Weights of a small GPT-style language model, trained from scratch on English Wikipedia.
Size: 13 layers, width 640, 10 heads of 64, MLP 3840 squared ReLU, vocabulary 10273.
Training: a variant of Adam for these matrices, 695M tokens, 5305 steps.
Each number is 500 + 40 x the weight over its row's rms, rounded and kept within 0 to 999. Layers, rows and columns count from 0. Numbers have three digits each. The size before them is the row's rms in percent of the matrix's.

# layer 2 MLP down (transposed), 3840x640, rms 0.00799, rows 2389-2432, columns 480-639
087:464543517489521512436478526536498545477459496430503474440528549540410522401519479470501522448485406458453504455557497503467456459502505537453474521424525516440498502450492519516568480477496418455533497505499568431508528493499526582508460529445534511494487513445568455529494476488533574575504508551511495522500520516514514515432436513456566435414461522502503501489464483522459553501573517536481575481536464455531528440475563529538465490481541476481464475492499572564454464491527553
087:417443559458553519506455505489538452516472487565484430561522527494499516523523496541480515460536522519507471517563517467441518512493519544515530475520521487501478507500520543439501524504468480555493462496486427489444431545515523424502472523554444523464506609483506500513502472545500496549543504537539488492464496536497496463473570531542526548525421527513509563519550497486452467445499471560544539577530457536463431513568498452496469453490501506533358475565486492493530506485433553
105:588593529458560515440539540564474528479474433488456500543469543476483478561488513399487526586523506471559524458474513484516501514542552465584458462431443443424503488562466490524492474453499436530524556478480483541497559458449447539470567463538485488445485523432486436540449547525473505467474516458461438471500529580572526507517476497520546491410398432509445521550538529507446539500497494501514490507560525460554541561514550477512540573469509478528532569561523431516512523532465439
100:520529520486539597489475428509537414477575522431455498477570471465465501549550450586500491525496430502493521492450545436470526481507507589477475444505502452499488556524413505521506518468477517522530514424531534528572468510495440483513491551482440508480491550507450559472498522465499549481455546463502505493482519531468495454494484509490596503468417535524526527510484516506466491475467503553478539462523428475510393487514532483548439499470517503508458512528450461483478574626493398
109:490527485531519454468436487514521529466543499505515461573444505494509565499479515523566482476535476458499496528545446526521478504453471518445511522501536506485501565537453510516470418504508480435489451437560450498512504559432570499496443511487483523453499502470527565411501524486478521479470478522577469484487481493545499553502493596465497426590536522471565545540533549540527520512553530532471521576531479527486400555511550463453539503456473495440483431437515483478506494412464479
100:426474537427534493498499468476434491474539500564534558503574523470491530522484536553509514529508416536495473519486564433490469480478468462490469464498528515511543396502525495571519552519479506509505451505433493488491496466478567505545516576474516497451456560593455471511484556470585506504446424482495496525535493537483527549502495561529437501495525447531465510574500517490557457498522496569535406545498544519525449450588510503422447514481467570506518585509487468517494517470498547
105:482529503520531439477507536566437534572446540567471542518539536543528487488493589463511505478503512464474478481542499498545592492485528480470514446530527495545488581530460451486503503458446507510550534513532441565504419494454504545502539445480532481503459550495580525504466548506462515477493501614513413438526518434479490503546526536447540463475518488491451551532535530570477558520550529530525471494448464490521528517508541382494485547510478507491555525499471493519422461417467444
104:538537501522456449458576543539480505494536486471482502529557536495479418479460471448474499568447481622449489551467547419564527519463519553467471491549489393455512540469566513482557476568448461549450532583561509567447519502486499538479470453525507531463482513501448513542523481570498449440448539487498553493496504516510539480491546485443407597511501503505492408510520506417545462467477527434503537522529493532489517542507465450501499474446551512512480562510519457519504552536419471
105:524487475461477535425521466511452510498566551501489491517598494459565450498521556556470439525440485463477447514494464514455528558554448561496476446500466539525518453557512468487424437479527439518502450505496491451466412461521489576532441479555450484531503572476561485459488546420517473477488393482568514542571532426467466442528456503458582533566503506471401463579418494547550506467484504421523423536509496530467502534459494472470448520444444513530538537535514500495553500451451509
096:511466563514511523553505590430503466448532485549484564496464443491477476400505568510494469557489464461460446535452475465446520530455572571503530449478481485502495481509511542505505525551501427492476512536449498528441489524489537543492556517506436506478536573486589586462571445483601481479522494550464462442492566449472461440502524573511447541552470561459509441494568561545539447517453530511610482577530534448447419473431512516562484493515557530488489493482534494463521500474465484
098:531497494498501524452533523426548453543562474609504439418501441417451505470544531511489502518514484520471475485513443531504519462602463536525453461480485521493518495523512457494501436456493506449500522466512492512549491519557493585398498509451529510450483465515460504475514526578532450560491490562502511457538468532535546496478532463464577478499494460458488526622438578573442602533526449520505548478443507475487460479508515472475523556525497508455503461525417547479501586524471480
098:533465511455510467574456539491488503477557514543487533530498442480495505519428451518490500483512538514496527482582487520542487481488496511506488588509533511483502544479438504599468530488499435450538457499495516479461450480432541563522428500473470496499475565518457475499460518485501442466552510456533494524510437525528522495515555517447520521573517499471436471503538557616522469498483496594460537510499528536542419529490476517465540549467565527430519470472487501488502524484532444
095:512447535449554457496559530450500547533501481518488467458459478558538425486504515438473508445595480413555499513493544408473445504506563462519544501485509512475499443508498519525492501561498508475546464516382488429435472482422576517462497551369527462531510552557502476525416432478534501560550485500419456515412523532426540486507541473509528459532522494564534470490472481472460535509513513523523467473526594497458444486483461515453536450486497551510524489544467471505434527545541456
098:483548575548471485477520434474423486525511514556547557470512502490495514480534490479548453498416522575478516500523539535523485506484444513525451424509477512541500405526480522531495371474527442528500512401531488522515497520498502547473495516584541502493552485489448427494417453472517451534514489445455557523464548522462471488481459475515489492525484514532482482515490498529537506479439436458405506513529472489484449588469577483509485413461571502494522512545539478538553480463492453
102:425510546515439489531575535482545500429466513475489465446526441522436456467528417604479484423469562480477512534469461505466546524476548532474518493496395565455470476476448556444489544514513510432494481471415511420479501521547476532530450523538523549523477489512467484521525448491576439429569548493550568511484508427448579530511512443504429493446530508504563413476521511485472518523426516511423489494473499512543492449555498572469464464446449531485519519532475464518504543510498462
100:461342528524488557373549518435504490558531487473528509450479481478561445546552581487530498493566424424415502484497457501465541540461583533500458525477462457558506515518498482471457560455541511480545492533470512484498475496516538561484459542469510497503504476546545564445524466565482473550469519485531460563554497546578484492463495421481515495452536523497523490562466502436524565519505456483582465537489555583447488521527479501527516486524540498441560501539456510374468565486547479
108:439531451447562454562500568528475514495467538541532511525543537506451500469535514539467527448515490495546526523515506482553553483450438537517464576507541471473474489518493472495509574518495498494480418460445456522481429459481548528457521486589585456419542425493535440462538552435508460403522470498534443471455528479541456559403529502473442547495598477547451498496471465509558484564463562421443536485499467465548460604515552552482557505399445456479496592474555474562535454456440546
103:457482464486461479483487459459545516460498499487539482441562527506489535567450537484543462469431563553481516507554527505510494462488494513502458438573494550519527503540510515499477430590465510514567538498511480546472500461468491507532485519500583487478477517431498469523386488515481502483550543509490474505477512517461452615501476483514517513495485472486448501463489493520545415487481550505486478490499524522415497462507568413433533519447510456542518478492484398538473482547523493
097:561435501570496528521556531487529580476486475466490496512454537504504523486396489506512493576517517559545485572446534511453463547487492460445513526497482425545493543522461550539449475507487513536451466459568539519504485513465497508477493467444551506526430545481505494486533554474490483498508502413474451547466454494451500484552562530460478501475493422484497474523451494547482508514487550427533484512451525551489470534436379516553544458568532520515439523489493547562455498530451467
103:464531479590561476447485517498537527494519458468440547516477493501419507567491508499511450456440508524461467455485475575539418482551477566532473541469437565458551510486548554493545448506404516552513567451543465506481478571472529507539524502493615561441513493544448530449512549509465461551562533444437439508494463515519580531518539522505500495485432537476513492493513498476473458456514495463521522499556469462509496525454501480438585572461408525519474551544542455430452544444513541
103:566523465517503423563433480458510430495554544569484568511521450479507521481529503500511546430482488426449536517475439386511462513491510490567443525589469508520539491536495540550492487510387478444505524513484482455513539453491512474567548493524518532453567502461502459484516520470554478502564545468505555518466443518472473499485543540478579494432504471441437497498555513489565451535439520486426520531515508435512504467481471487576557461521549525468435586499514471529406500505537464
103:504487454473441486506464508535450448509509529475510525496428563547543478563465560535515410546494520466449481469523528511573464514477557543535531487555570496530518487536534487480521488539424516470564469502579425532454473500525497496449508517494508532451417496499456463489551514513533539476427383510528494411514459570471545515534437476491481500449581541447404531525439482539508515458547582534472461428474506451439548506552544488496484475535537488487496540514513515433598571515432521
100:450467485449468428522496543511503527538557503562539512517509498526536543473483547540445456534460519574462560507437521408577498530486533532505440511484464522475569586457519434520586444474479559531501504518441493539524530537486457526553521573521523438368535500460498582512493563455461440453527496519440490416553506484487507433515540497496539410530543461505534535464494577450459501511488490499520484513540469498496517515473495539557480472431447492540397469430585479530551480455486459
102:513517535531544516546525508508489542514445508507518493466483554534542490497522463517488509535487558514566506526477564415447496494579516485511472422520546507560446504402459493484510479477484466494407502458508502487506459520508504528531494597480489405484499496574544524459497428493526450600483439457444523516598462487503479535589561421504479461440530545558449469564555505486521559537538485505528496451508498422519462512453597574540540560432462597485499469492447530496496485525465465
102:440482500516552523522486499535542454515416505470516526519491426465367552555521467445468475480574518522474460456513523484512493490486507467551477509483544495536442509559474504449480544470504545518490568418524476514542489568510512451566532597526426472429518461419473501452528550487505461481445489515501407478517417509485497563544523524509492495516507499447472484468460520450513584523487534486461435512557470622494576523520494534496447506532558538540541429542460498508487467536536474
100:486476471547498508435529454483564465469553483497405477447414437548485466545491490470447498535485519559516520443471547498477585468597485532419499451590512509524435486525514482488483456483511524476491480479495560543485531524540490490515453594546431532512489456532467485480484440499501513476543427508544485436476522496474494432461391516549442499511425457460543528490456422474553516498588484499501520499413497516516502457546552500512509561414515471564557534498519397445533558487498537
105:484542443519540514569538556530499534411495492524431521534529515490487519515471503574444458511470512474517502482490477565554483481494475472549455537474556477454452577512567509510453550464471492534481541513485545456534444452499541516494544435546526554455488462496525465475481446516503526529551519498486499527562558541532524492479491494421487476455472524560499512490468531550426472515539564503429568500442480488481475438482437459535504516472502516590572531518505456520398544483548502
101:500514506509499490471533551467543514540497510535479485463532541481492491552504492460532525512452502495544489542471492510536548511528532549567426487506464496531560502576554409461468435514486460478488542490518534394475577485487562531497408504446516497451536422526459440461587494488531476492458504494515575433574453516462402409583500462513506456489520549514424471476491504474505559528530472494471468476465566432483456491552505504569517528421524538457569522572402509478481499518496494
102:524484485474365548496473428474524503534517552570556513477507498494484521524566468529478504540442471484517566540490525481569462490468533538494493538537571542512530480506490410499487471518480483511535491451557528514551518517538454528460525491440458513489536538516487558500556524556447526507485410442489500465560489582509491525501410454429480475493558460523490527466476468457518483513454524498482446511533535429509481450494557447505450488526572512615486477531535459556508456525435466
104:487450498535499503549588517505465541449486557520537475502520498456554423503515544537515547575490434514446474505501488580524512473473512501379448525464552489452596482532510558447496560477460506547464486458482548448475522461477577537444579557435455584547504552495418491540443511553527485500545447473460509496545504490516494465583563478549476473508490508499581482464485416449433525502491456464417501550522489430539458487533438540453520449535490441500512502502481473492513478537485521
104:474506524508523474543526596491538476494484488504509563542528564416466507448473554529428487488544495553530516517481500573551574431549468506505553542526492566472593511439532441485427494563473502438548426492536526521505571523490440524534494471511489427484492441500528481490505501419580506487490487456504548558458492490607482594463477451525540572448476527426482499540528614479515516557480544513473467454459460539478548528484506477465457484493530559484531526559550435495554512499461477
109:535541550465473539515414499491510539512519516438459522572470467467559491533559529571490494546472484512420469582553558513574515568542451494474498502559474547456491444524502467427491471502511448488498534492540551459482457473388535532546510479480528499553468437466544479441533530529507463504470571567508519502488488469527436558554518505566493518539533492501468601455495433476485453479532533544556480395479499446438414442427512502505487524578580449418511549501463522552451545501491504
100:523497514529498516565461440466565460488435525515428487509469448513492456495485529508471514484548588507454529547451562508488477487534381501499444506491567483485563514494521529511543583500479522543532515500474515463469490511538567531494426558523564507558432458468479535613507515499535561474547565513503503562506480558468478510529523449507454464542452437498476469510544535477505424450473462445511544472534475462523444467514477407457434471456490474570451575512554488495473445493514527
102:526514526555489437545453493510500465459569532500469459515478489526509527491484465536507480453479475472515486425502509573475552517472522516566458502440531500456429490470510464429489460426514493513446491566498469568523464539404478517503543495542500533463509517573511512543439428521478511515468538499490574503485549473453513479435429508578526495471577442501557516437468503511485475530515502505471435457512527466441557525481520468565478557475468492537491557459548491504483509426484491
096:561532481517525511486552515560541430534467515467544453466493509554528487554457532464503535517495529575489527457434484564464520453490485483481484526507534520526442455481498402541500489513451474498476498510516595546483477494549470545476533461482535423541484489535471573485464522509547455435514523485390446506492493474501522449506437499545502473493549531465549520545561457432549567490505528498486567521503524448477512537516564495509473487460512493563547522544489525451480440564534484
095:450555544445510479564466452508580541526492516578478543534453410479531492479520479531524456551487454493525500433473413478516510519536514445501476481475493495482489445458533529502503512513521541498432479545476477558443439543515435473554558485522514524512490532584566462444582540553504464505472486465522513542495486541493479552543516473484516517472515532413501506462502524530471420510595528487545422490572428471502562574449471480497511523462467492490539545495446514515541539458544538
107:500598546512482390503536544507479468486391505530497499491523509502454422513546484471449533481512523482497438495486512462434472455539527469480425459507457490451532490538523503550519493523496549566517529461516448486544514491514505547493565464493528541527421448462457486537463511416525540447569496476444487502515549520447434435510566480532519468512506500526527432503500445501473507510512427489497488535475577468516518468465478452615517493546482495498506493563469546509512482512608514
107:483566474548586534447511526542546468418508473531488508585509535456497439551564523514522473511482467510533514408476525497530487487470492489457491426480552500541546454540447482505495478495497458525505569501480517536512538494621494487495491501489462479504588465517524443476511510519495525486479484522581528452555486492479510495529412460520507471518513513515516553558484520496490587455471496540442526464435512417492561451539433498505477534541465535492476505491503507498531509496526495
103:507482484480488572560511476506461497446563556498522491464529527533467501569552465559461536410503535504396402521551559508581487455468425526527478520495493579523455481525545476474502490480504576486473510523439520469501531501522509490428451517555553549556441534493512556439504468478449461517525485480570480464523467538545509494477430460487528479498418458501502546498492499516465514518453551509524497487559525471533506534529467522424582512433565494458470441492500449456459475433494541
098:560507505511465484551467507487470522492508508487445543441523505555427485510540583538441509529430546546391466505476512487577577525452542458470490488558516453533552504564544513490485454462421466423524457513505560525493456506447525524524438514446579447472524482432497498495528544536518489497472512505486489454558490515431427532501476508419498500457452470572434507531446486485438509542492502523503545451482522478529543537452460490487493462538522474502492501529524523509458518533490496
108:561513477464575454430522565442479519537504495477478526538564532497480593521514413557591502478541519450499480524533467504565505419490505467507525486530481547466539516533545435483473459565476489492533557495520486522508489552513473503497501477494544512470522505477518478543468446424532514462482453459472490517445543511559460493459486549503519523507459501474486542562491465520502526561535611478479478573486482503486433508507478414523478524466563488424444536523491451528475463466490543
104:547482516428428496502474515445515538541568473540474477458519527469423533543493580518461508527403527539455467497476556530453520556530528481524444531457558509457487453513443505570511555502496499449545508482542538519493506522588423519540532540500530568495460526527505503511564489415496514496517509508406561501524482512573478479436460477557464537537501489459406454482487481507467483513506543492545498472506460526517517470456541545473530469519589521518526510581481573474531483458449501
098:461468536519521500487495490491482507485513479491515458548464465473549589504522469496483493438440508452565492503466489562509540483502539513406534526544564585465513470493533518428563503471504517558484520496522458497543496501425501486511506534487501490533490511460493481472460531474424479552519508474526484380617542578559436484586446531499570555528483541497472548550506495568485464456520466515464525454480523443492456422523554528497582580562537462532558472478513466528502568444510614
100:493493471495492517496560472495541452480451541441479505479509420547502473565443443488453554479491554447585549463457484522409529486498498450495504459429491561476535496457518470490475530438471507537427560474444511494610563511571514538501459510557525440562500491537503464514487490506516543492512528507462553432462518503483474504538446450511467485492474455499536492456468541538538551506510463516483567525558527441516549468466491414464518503448560486492557503487451493541500560515530529
# layer 2 MLP up, 3840x640, rms 0.0163, rows 2390-2433, columns 480-639
097:479488502500493533513535512536422487527507410528442487524475474556446550527483542484547464563505497478499430450499488526561586528491435578493429444516434498533381464533438471552495519536483532537491550502496529440448530491503504478485600474486524446554507429569431538514560504472579481450414546519483552475577500540454455446532445461469531497561503518476518471495466455457478511524537551478566523484477480513560507502475489614458523472523637595526579481535481502507423508461561493
098:570478484484501521432480532564529560578535501534526494548511534504518464497448455453492470492558502478479490515471537518472453490535520500499499492503450530462535572503563486478521505514508469487514455510466501524461537504501567496538449503488431518523506500559457490429463500542462522565409463497537534470535525533526446560477566502487528466438544500484447562560470427451417537532545488558578476483514522492499467387489507495491512462536471475504544548487505500505490552543499477
096:513526505482503527428493442539468514534508431485576547514503484544550495580480528506462564503512515496440499522494489518518507516491467512547578521510515524461474564458537520481546436496537571562483504452541540564509531470514476471503558564492552504477437415487442493552495506503540457481474478548397558522573477525502542499478575512570546474537472484441497513442471481467523428466448534499584488469524497423575538468470461520564497581494501502524504536480477422525467418459550490
097:441441552556443494534497557507463543518490519440474490594499486538535567525515508503498473486520509550508482435539480499505451538522487471445517455521547544490538579432509454542574534471471492503558504492486490558479476464476523502511407465579471450489474469524517516502500418554494528433533493506465462488580426552528477482492504471550428474501427485479463555474451468493499521481520464549473462475502452517520604481568511536435509435521391572534447472471508495479511523476501531
097:492513454565508513518503460510571552511527514483458460475456467518530538521543476475474571505500522551516451485413449608434521513472547424512512440489512507453453504478535521490450500517510452499483575460533493503529534542531518536486393442577489529437435518492455542523524505551488414489525500550461541473430549434496519502474477422492489481522524541511435422593453472522513493473453527447521509480473467489571473439507543506464471477528580515487469475448544542443530430534510506
100:458532525490477450480505552556491485540435490534538484466477499444516569480501449480486426517448510502457538491560528481484493466556553550553558545537477485538520516506506455496443521521463459480511528511520582540481464453497506468465523469481537509417406523473533528433553491530514467519506501533509532568525505546406496500530545533462506474475460494546548505392491449482501448514496510464468532455493513520480561447483525595529506439460494469523529503492471517561508565459415531
099:513489464523487492483417450480534525575527504498472475554524465459523540486516422488531501514528510468484526444482563506514579462510472508451491443515519501471454522548521557497387522567530456514496496476514486487575469486472510435489511481447536542528441482410488510521454485501485529515519460542534495438481485546495526494553589493475553528474463525469510534525555506487532466471463535495500529502522454496539541537497464528521482571490477565574477495509561517510427489487489497
103:427455461499486510518545477431570532509482532438436472480537461591516465480437511455487545554441497534540508557456538538448473548558481538527482433496524464511492407605556519498433501480509457417516451481454464499523577574529416556509499491521457517449384481485492513488512452493444503496461520445492463467581484416457461454506414465461513483501550509497495423494471492597522554509478429495457514468520504494457577463469507506514451489531458527429504508384471512539522516506445501
099:527534523503520495507495494474493442509472492491422558545573594580562519500600430478540469487518508463536435461491513467545526469526568545431415541459503499452479577499500489467447520522482517446485433539513504492481505570537443513475492554483484494473470500480400544417470510524471568528511520515489542540569492537523510549529575511451491547471495473456412519537427459552527535513518582481542545490481418508389448457457540470525540529531531477522441478475518495504542521468536538
105:537457446479465493504509550497530553565491516480483537473557518615475475499570499455469508523540501516498477561407458447423521457479467456515489500549441513531550515495449544453508555493463428375455463497461557381491490436411444512477484527440539535531561504527531468591499424545528549525473490530500468492501475450561427460491551526482496488484542524500473522497483597552504525463503540562528453529490489536460496464538468489548438521474483490540510509532506549511526533577412486
093:483426540540417527505462514415540624471552539501469446532457466542505494495547574507497462479435434477437504499492501448462507434457506527594534537479486444453528565563549496412537536516485488492513490547520480488479483476504447479511507507507538498451520476485573525504505469503460487532484463514485460505441518523511528533488498537480539504436446534482546522525498544527525506396470497492489573484484519546469486457550453483524498482517462538547501436440542506429534459443463500
098:502475529535407485544543489513492530499565602467512462539481499519449504471484514444507504442494482534420550453457465435519540526474458489523485488557414557429504496486486488486457533464530518535538514467507555505463564467541543506533473451464494492486521437439556502509503511475494494468492489503462498548531493462500470452414451478459554466499460521521451477473522495500574578454501527495403516486499520486496528470464488497472404446458543525500497403501427501488500474539487540
097:468478511541496453551503466505437536452444423453497449507533478521509529578490545507516577511491570504502502553550510509515365530428460538461475550499489588474536490439549544514551473494507483509532482556524484521539529424483466480487530507435499476550500551533467553523462418558467461508538514467535559511512511498535568492427428491532527520432553536526483554585442490509544502475523489495453471490615489483520448442523460451549528546537499506497462501550561524477506530433531556
097:489477488545440527531529420544544484424485440522489584525527502496573512470464421529532453530526538468512450457510491506498410541529512514436526446554451543513496486510507377565451556478540487541516497473545456467532495461446472493543411469518484521508531525556499492460460500503555509493505461470528493483434491483423459550460483550536481557459483507539486513483488504508469462533490530441489513420480500481477424481525495550492505449495466471459524460435471461506507474472464485
106:480477469537523511504534463497489542440525477464506434534502462597504485518424517504478554492510456521526477546467541490508481518483456478472526567495457476524542528509482456507387518509507517443518513525483544507503534510534498498404506527455486466490396421550496497459480466520526452486498481460544532546555455559532473536456510553446500418550549531435525507509459568500500523488508548497507539479475552427524491503543477485544451499548480425530472471468480485558518460557508477
097:441486494510496501555481586571600545473464531523518492500518462448553486525486501512495450549459494493473572565458555474567444513455440460505469517431524504437554533531550494466495514502575565511534515566503508485564484474429506445494564459476471503430486475567525481539525511427511450478440546554535420508486517449476519465506483490456510461493435468548481555468480511547482469449536523587495491520520521530483502549451500484559450470449487545473554491521514536474554523471478512
099:501409535443501468457488490475560516506566501495538526544562464477433429479526519445517555464500452535540521517535533506521488591543491445494516565452495408477530471534596572498506535432470561499540527506451494466583433475487519486563450502407458477508472504481506468494476535462566466540495474410480501515499509503510543389489510539541549528507535430530494521515542549444541550465473538471536484495487449503484507506505523461512444478482454549470496569543472570494483550512502488
106:458502518542480484529517533480497549472520513499483409536518535516505526474519510529544467507559501509482562547499460523499533456444569454536547453545490479506474467531521474450435592494495467508557462487509476540500494507487525439506540499547483484516562521542514494511487498435502531436536478454557510484604476537558518485474535492536494427437431539524502545531470520476505509504470473468474480457487529503513522503463523498482386471565465528496479484529518467599519485581521460
102:423567467528466503511493478488468580486459464481540512489500529481486439434469566486533577462553471431474503548466566510449565481513425491518424477499550499488571467494610490477443481522515494474467554463483518494474442430474541515473517553531469562481445502541521534484502481540490523530509504483518462591528492485498502475514536461450438447470508504535558468543417508510563521569522474521501503420436557500474538499538505532558433486500556496467471502517473537434565500583512524
099:564515439568483518513453494500594507483475449537478483471519499504588498504473501521567500489403481514482550485469552474405599570500457517466558568483476537427505541559489536515498510543495494516436544506404485494549484523433478512495526522503454531399497506434460433535451542528557501513509459520427449520507523496441547542446526522634536479462503466461428471545515483492493413491460570467518536525441453465526504523440514521509527458559540455486491580552465417521551471517492544
111:535428539519483578469550433461477579529564531509469476478469479473505459441502543461514542422577507481612492486369453493509458520565455503519561454490489473473415505473586485471515449545454544543457550433561525509501511511541426507433543484520435514469474497576439494435469450517546473460546588508428496476508552530451555495520550484544466517533540457537459496472460493577489557508479563497562471405424481502507522475439563459470492480472444455493542526482470500514424503558476516
101:504534470485492495497478533510470516522553570506510560517421517469476516485559456535491581497494531461589489493531534481545560441501488542620449490502542509527449523479450480505446554548492479521522536499536481524525441458459485547467449520494555440513513499524515584500505565427525582498473514478507453514507546487531512511547544494470488500460513481478502469492448534475523429554472487516506551491451547522485478537532438462504540502516516545536477536542486515468497511468529530
101:529449501606443478488500571516434467546512574544541461505524484514489569517555498551491524484496543484492570448496548500503533475485503501472468453537437487528534494434559531478462494527448464554559461547522540573527553490457478480515590482550519571495561582469456529535511481493405513483454497503519458464518565469538504464477480475464443517462544527513532570538502504536493471493495502501482470543454449534463525499440583524473438449395500548469517478535499429557550462547500467
103:517514463509491539595507458473515565453499547563443444431536492553465546467440443484541471513470455512494535527551511494497448500484470485498513519474484530497482523502526461460461539446534503476468394540506511552555464542437427514488487416538505431511358497529555492503594504541501521542458496543514530526490488483473484469475506516547477509533487425516463514534434509500425509504446525523560584510554548492485464532524521478592464502559523509426454454532533507566512452436548542
097:572459484537534486579521527476481519550592500547530480508421476446483512434536435466573531512529484549539502541501526407522540490503522463533489534518495454588521520469515462521493494541487504448496541469490497506441512492548430522532548491522478508508509549498470473582534544484473455532504479422517507553536488516505453560437538524473496523539570530461492473464538535433549493502507541488488459557614515535487417525454474531498503511522473486542555486482545486439439496508535451
107:490547539504516483505543476502482538510561523506489530400449511468444471516508475540476526528451544515452553546524495569480535518567457437598511492532480476518544463550499530492547483513477472462508493599523477532582540492577469620465586560495422508507506427524502484495470506468472533539568480525503542465537561554552491482498467500459571496478490537523511484478495493488475512517490489485430495444484440426475526469602552513505487526551479531511502462508502499556474473416469488
105:535532468566550500434490483405534425516570575518460467462492486498449396532494577423609550492464567556442531510489554497438517484537452434512567487536539464499484487467509571473484485484507426490541459518509493478529496508449470594471470490451502481468537467499469505410475492566499538539455560419539457528494488420449479497572516499474492471461527417485464579530490534476570513511517489558448458478486526522514510596446509488525529520450541503470541509444518531494458459475516490
101:475433490466527483524535555542463497500484465537615445550428480540511490474493506466515521477527463514554465471526423496460519572554538527499531598563526476448432513526544484496465502564572496507443520515547450474459524510517512488469515596454562572519588481462523429437497521553514533461494554512460506423459514561424459510487549489545521494570434514467519475529458527533445472496479501447472489494442507562530501544514552538537480496437474507552506452432531437456451494520518509
103:508487446548575407549471547462527534444454493441482470492543535537476557479511531458416518472441506476528513414499462471530377515512464456478497453470507449534494387473482477532551495510515473580497516474561482504487510521389430518510576530507559534514553531521467511527550502501504504492525527465504550500415456506478429458516512540497566545509498491430433450489470491456491476437567523512428513497491533528469527591464516567514462442430450471555468461514508468507514468522518492
100:514522533505497549483529477471600489471480482523523555473544526585495488548520560534492499439500513527546557468513522491550460436493496515525544444425527474423490532481568506510501507503485540465496487578448545535461565531465557437486508505500490533482541480443456464506501440497505517564498490580532485507497565529462512494444518512503491475453487492461483524498559432518445574582506533572500520471539474475463459518493519503608492508459559436520523554512424570547480463474467530
104:483487461494570486499502486517479477514482483478478494492516465511503510464482474528532475472502473482526466426433471451511480439476617452503477444436583519457417505513489580498561529487490521562500519558545463454467485560494516533545516558468527494554554475471483511463512572517474497503471533447515507554489511536528481504466467524495430468510514563491522489482453479487582438465478533504544505463540531537473526515455445448490419459518519467480544573505519500556481449541572514
101:457527457561428506432506491484465452555583583446509518507537502473474498585458520553454510453549513531501461442441498429408517477492509405522505518482528491489507497428504427526496493496423529468542536503522500494506506484522476535490535547559536493470480532463552521474518463510436500592493502466488482533562550461466475530526523482442559455511461473427483486537404390510461504468480500461533573462426490482461481566440503467461484519525518489462473511397482430490503554424545495
101:489483528535474500471487373437493481520481430543526522460539478521460480465458508566536544438532529525420521480438439521466424518593519451493495560514518504453439407484460480473540470506452577556509518552463517514469544527447461523522476628527525600427512508455518561578498540500459492538503453534522428429494458433573496521510441494525498495428474459490527539530459470537511539434500481554490527545517570536507505518524467450465493428459527468476524603472516512524476447562479492
094:516472491509506442495452493501534514528456551502488523566515490465519461522528479469481464546467488452525556515537482432520547519568565489515581483439502467516511491532475471493513467589532444470478491467485476582528531531383470515529546491547495547524475492457521488472519550473518459518436470464562469489540517519493464521509507520530443572519534518517458574478468486442451554521528531469515559551518481480540495499453535417518555509422533495533465527486501491487550535430543458
109:479555552473486549435474483493493515473562473500498474568498503501452511557547544515511506504514548516513418548482504498571464516524545440494447481550512567502539508424461516543503525463482494495488435497511483437541518473362612541489457457414479463562528470504496550576519494489512487502537570522561423451556495557507567459472526427563446543489460496522494461506513486497478540541534480497543495471478536542508550454473464512508553465538515524485532458466495507566466487511499530
101:538502570513522505498472455504505395560551525551501572586491533524457439481465529506552533444460486399543462509491527540501474573544536578541464524541535480530506554497561545552514515470474559507521511489490538479516521520557509456481483427480454482472462506461512468439417462461567480480544468465537439470372495499444503488476512550494506427477555499455494561543498479481544483540487539506479567481504449457522557529489512443511494472521499480581514632394490545493521532497458435
108:528519497514489480529511514519512459591514471502467525530481512521531560477484490541458474422492547501482484492482508561444493550446522517438544506540487490537485525422595517503484567594461460540564538573542509557580549500449488460495480515525508468481512529491450502418489505533516470463511547581511449482482527559472509495516432518507530529590492525497439439489559530529458521530391550497495534489486488497489481536552512467556479508586538388427504529534443498532461535473495512
095:540490556494462502505502507576450498480502464518453537478445540562477474433563399548439440520516536463478507554493521448548501503454432494542504533541517434517613522521516512544500494502487531507473519465485516472493447480508563582475560584436516466426538475480487463498574445488578440451513504485534520533484530505450445562506495490498490489502536478487523557483558484511510416444482463424540555479467534510466488479518506573537546511541480491474510478444534593456522482538440494
098:604508441559498491470461514531516492495540507481604432475495452489496492523457482407493488544550505453522477532545514409543597482507521547490483505423536508448485466483549473469517453550536474529421546495556565519540444558504481497493513466439418514536501489491494528518517480505511543525506559462517518559516514476488481476521512494476518503495496504486538583548454471521510506526499537564500462461488582534550468464429534513468493438497561524585450468484481462474480533547549522
097:591467476500470450430450571474443472433521425475530572554467532504489577529473490489486457593506521505458514540528585491538509529462494523525488465528510564437495529492537478550515529480552443556553476452499556526491391522476400497410535516445459517406583479550578506495499537466498449520472469488422484470547508494486467516539490444520496433500526501506517521455449523519428547417466527521482421492504571564553564512489468412547500446410498449548541487482551545530493544472447554
106:453473493484464574469545538441575518418541495498546516435462466485511542470533529545556539476496448495548518448549574507480481534468530530540431522504536518545538493556512594529500472480565495414536513537443465543497491405521450528471520497485460526503482544591542552553504483512502469511502535452521532437475386540513476496517489488493502513515499513448480457509534539482415462490468576486491512498568544521506501526598456606541514558498446498419452486484530500592487523524443450
106:475489537496456478447542403518498466463461519488469549459536437511571512503549499492455519509586452506503477451546487484471443412464478515522551519456577537566503515495522508537488524503503504487461482535547487452507531463483465523509552485450546578583518438508516494566465507516476527432485516482461531480491502550536550488493492492401454504526447558458531469459561526468475497469464528521478514474496526495497538509523436466583474609501543438591501488475501536440538456541482453
096:463517486526498501552495460493495545429517444576502496451535462487427497507484519561551480442486500437494445542559454459506497475498507510482592542558444480487577552436514497466462535509491573454519537534482512514536500544499523495525442434471453556464496494563463554486478501515549529490473571445508464478608525496580580585497410493508519510521462526549498475555519394536558517477451492499491520523479548493512551502570524501507505454527512508487522505539468488515495476547539503
099:473449466524402587563530550512509528483461463609459507407467515423512540493509439515475507505506513485544517512460574547414454483529501511490476427541535474512551518584505423509544445487415530519603537481468499504429503432471510408459498551469479534462482465569512465439447454579501572458503474515466496487472469455495453444490466482508542527478354531513572447492471495502497453451494531551516471527462481504475431509487529531546477598481502483508524458489529492484478476470498520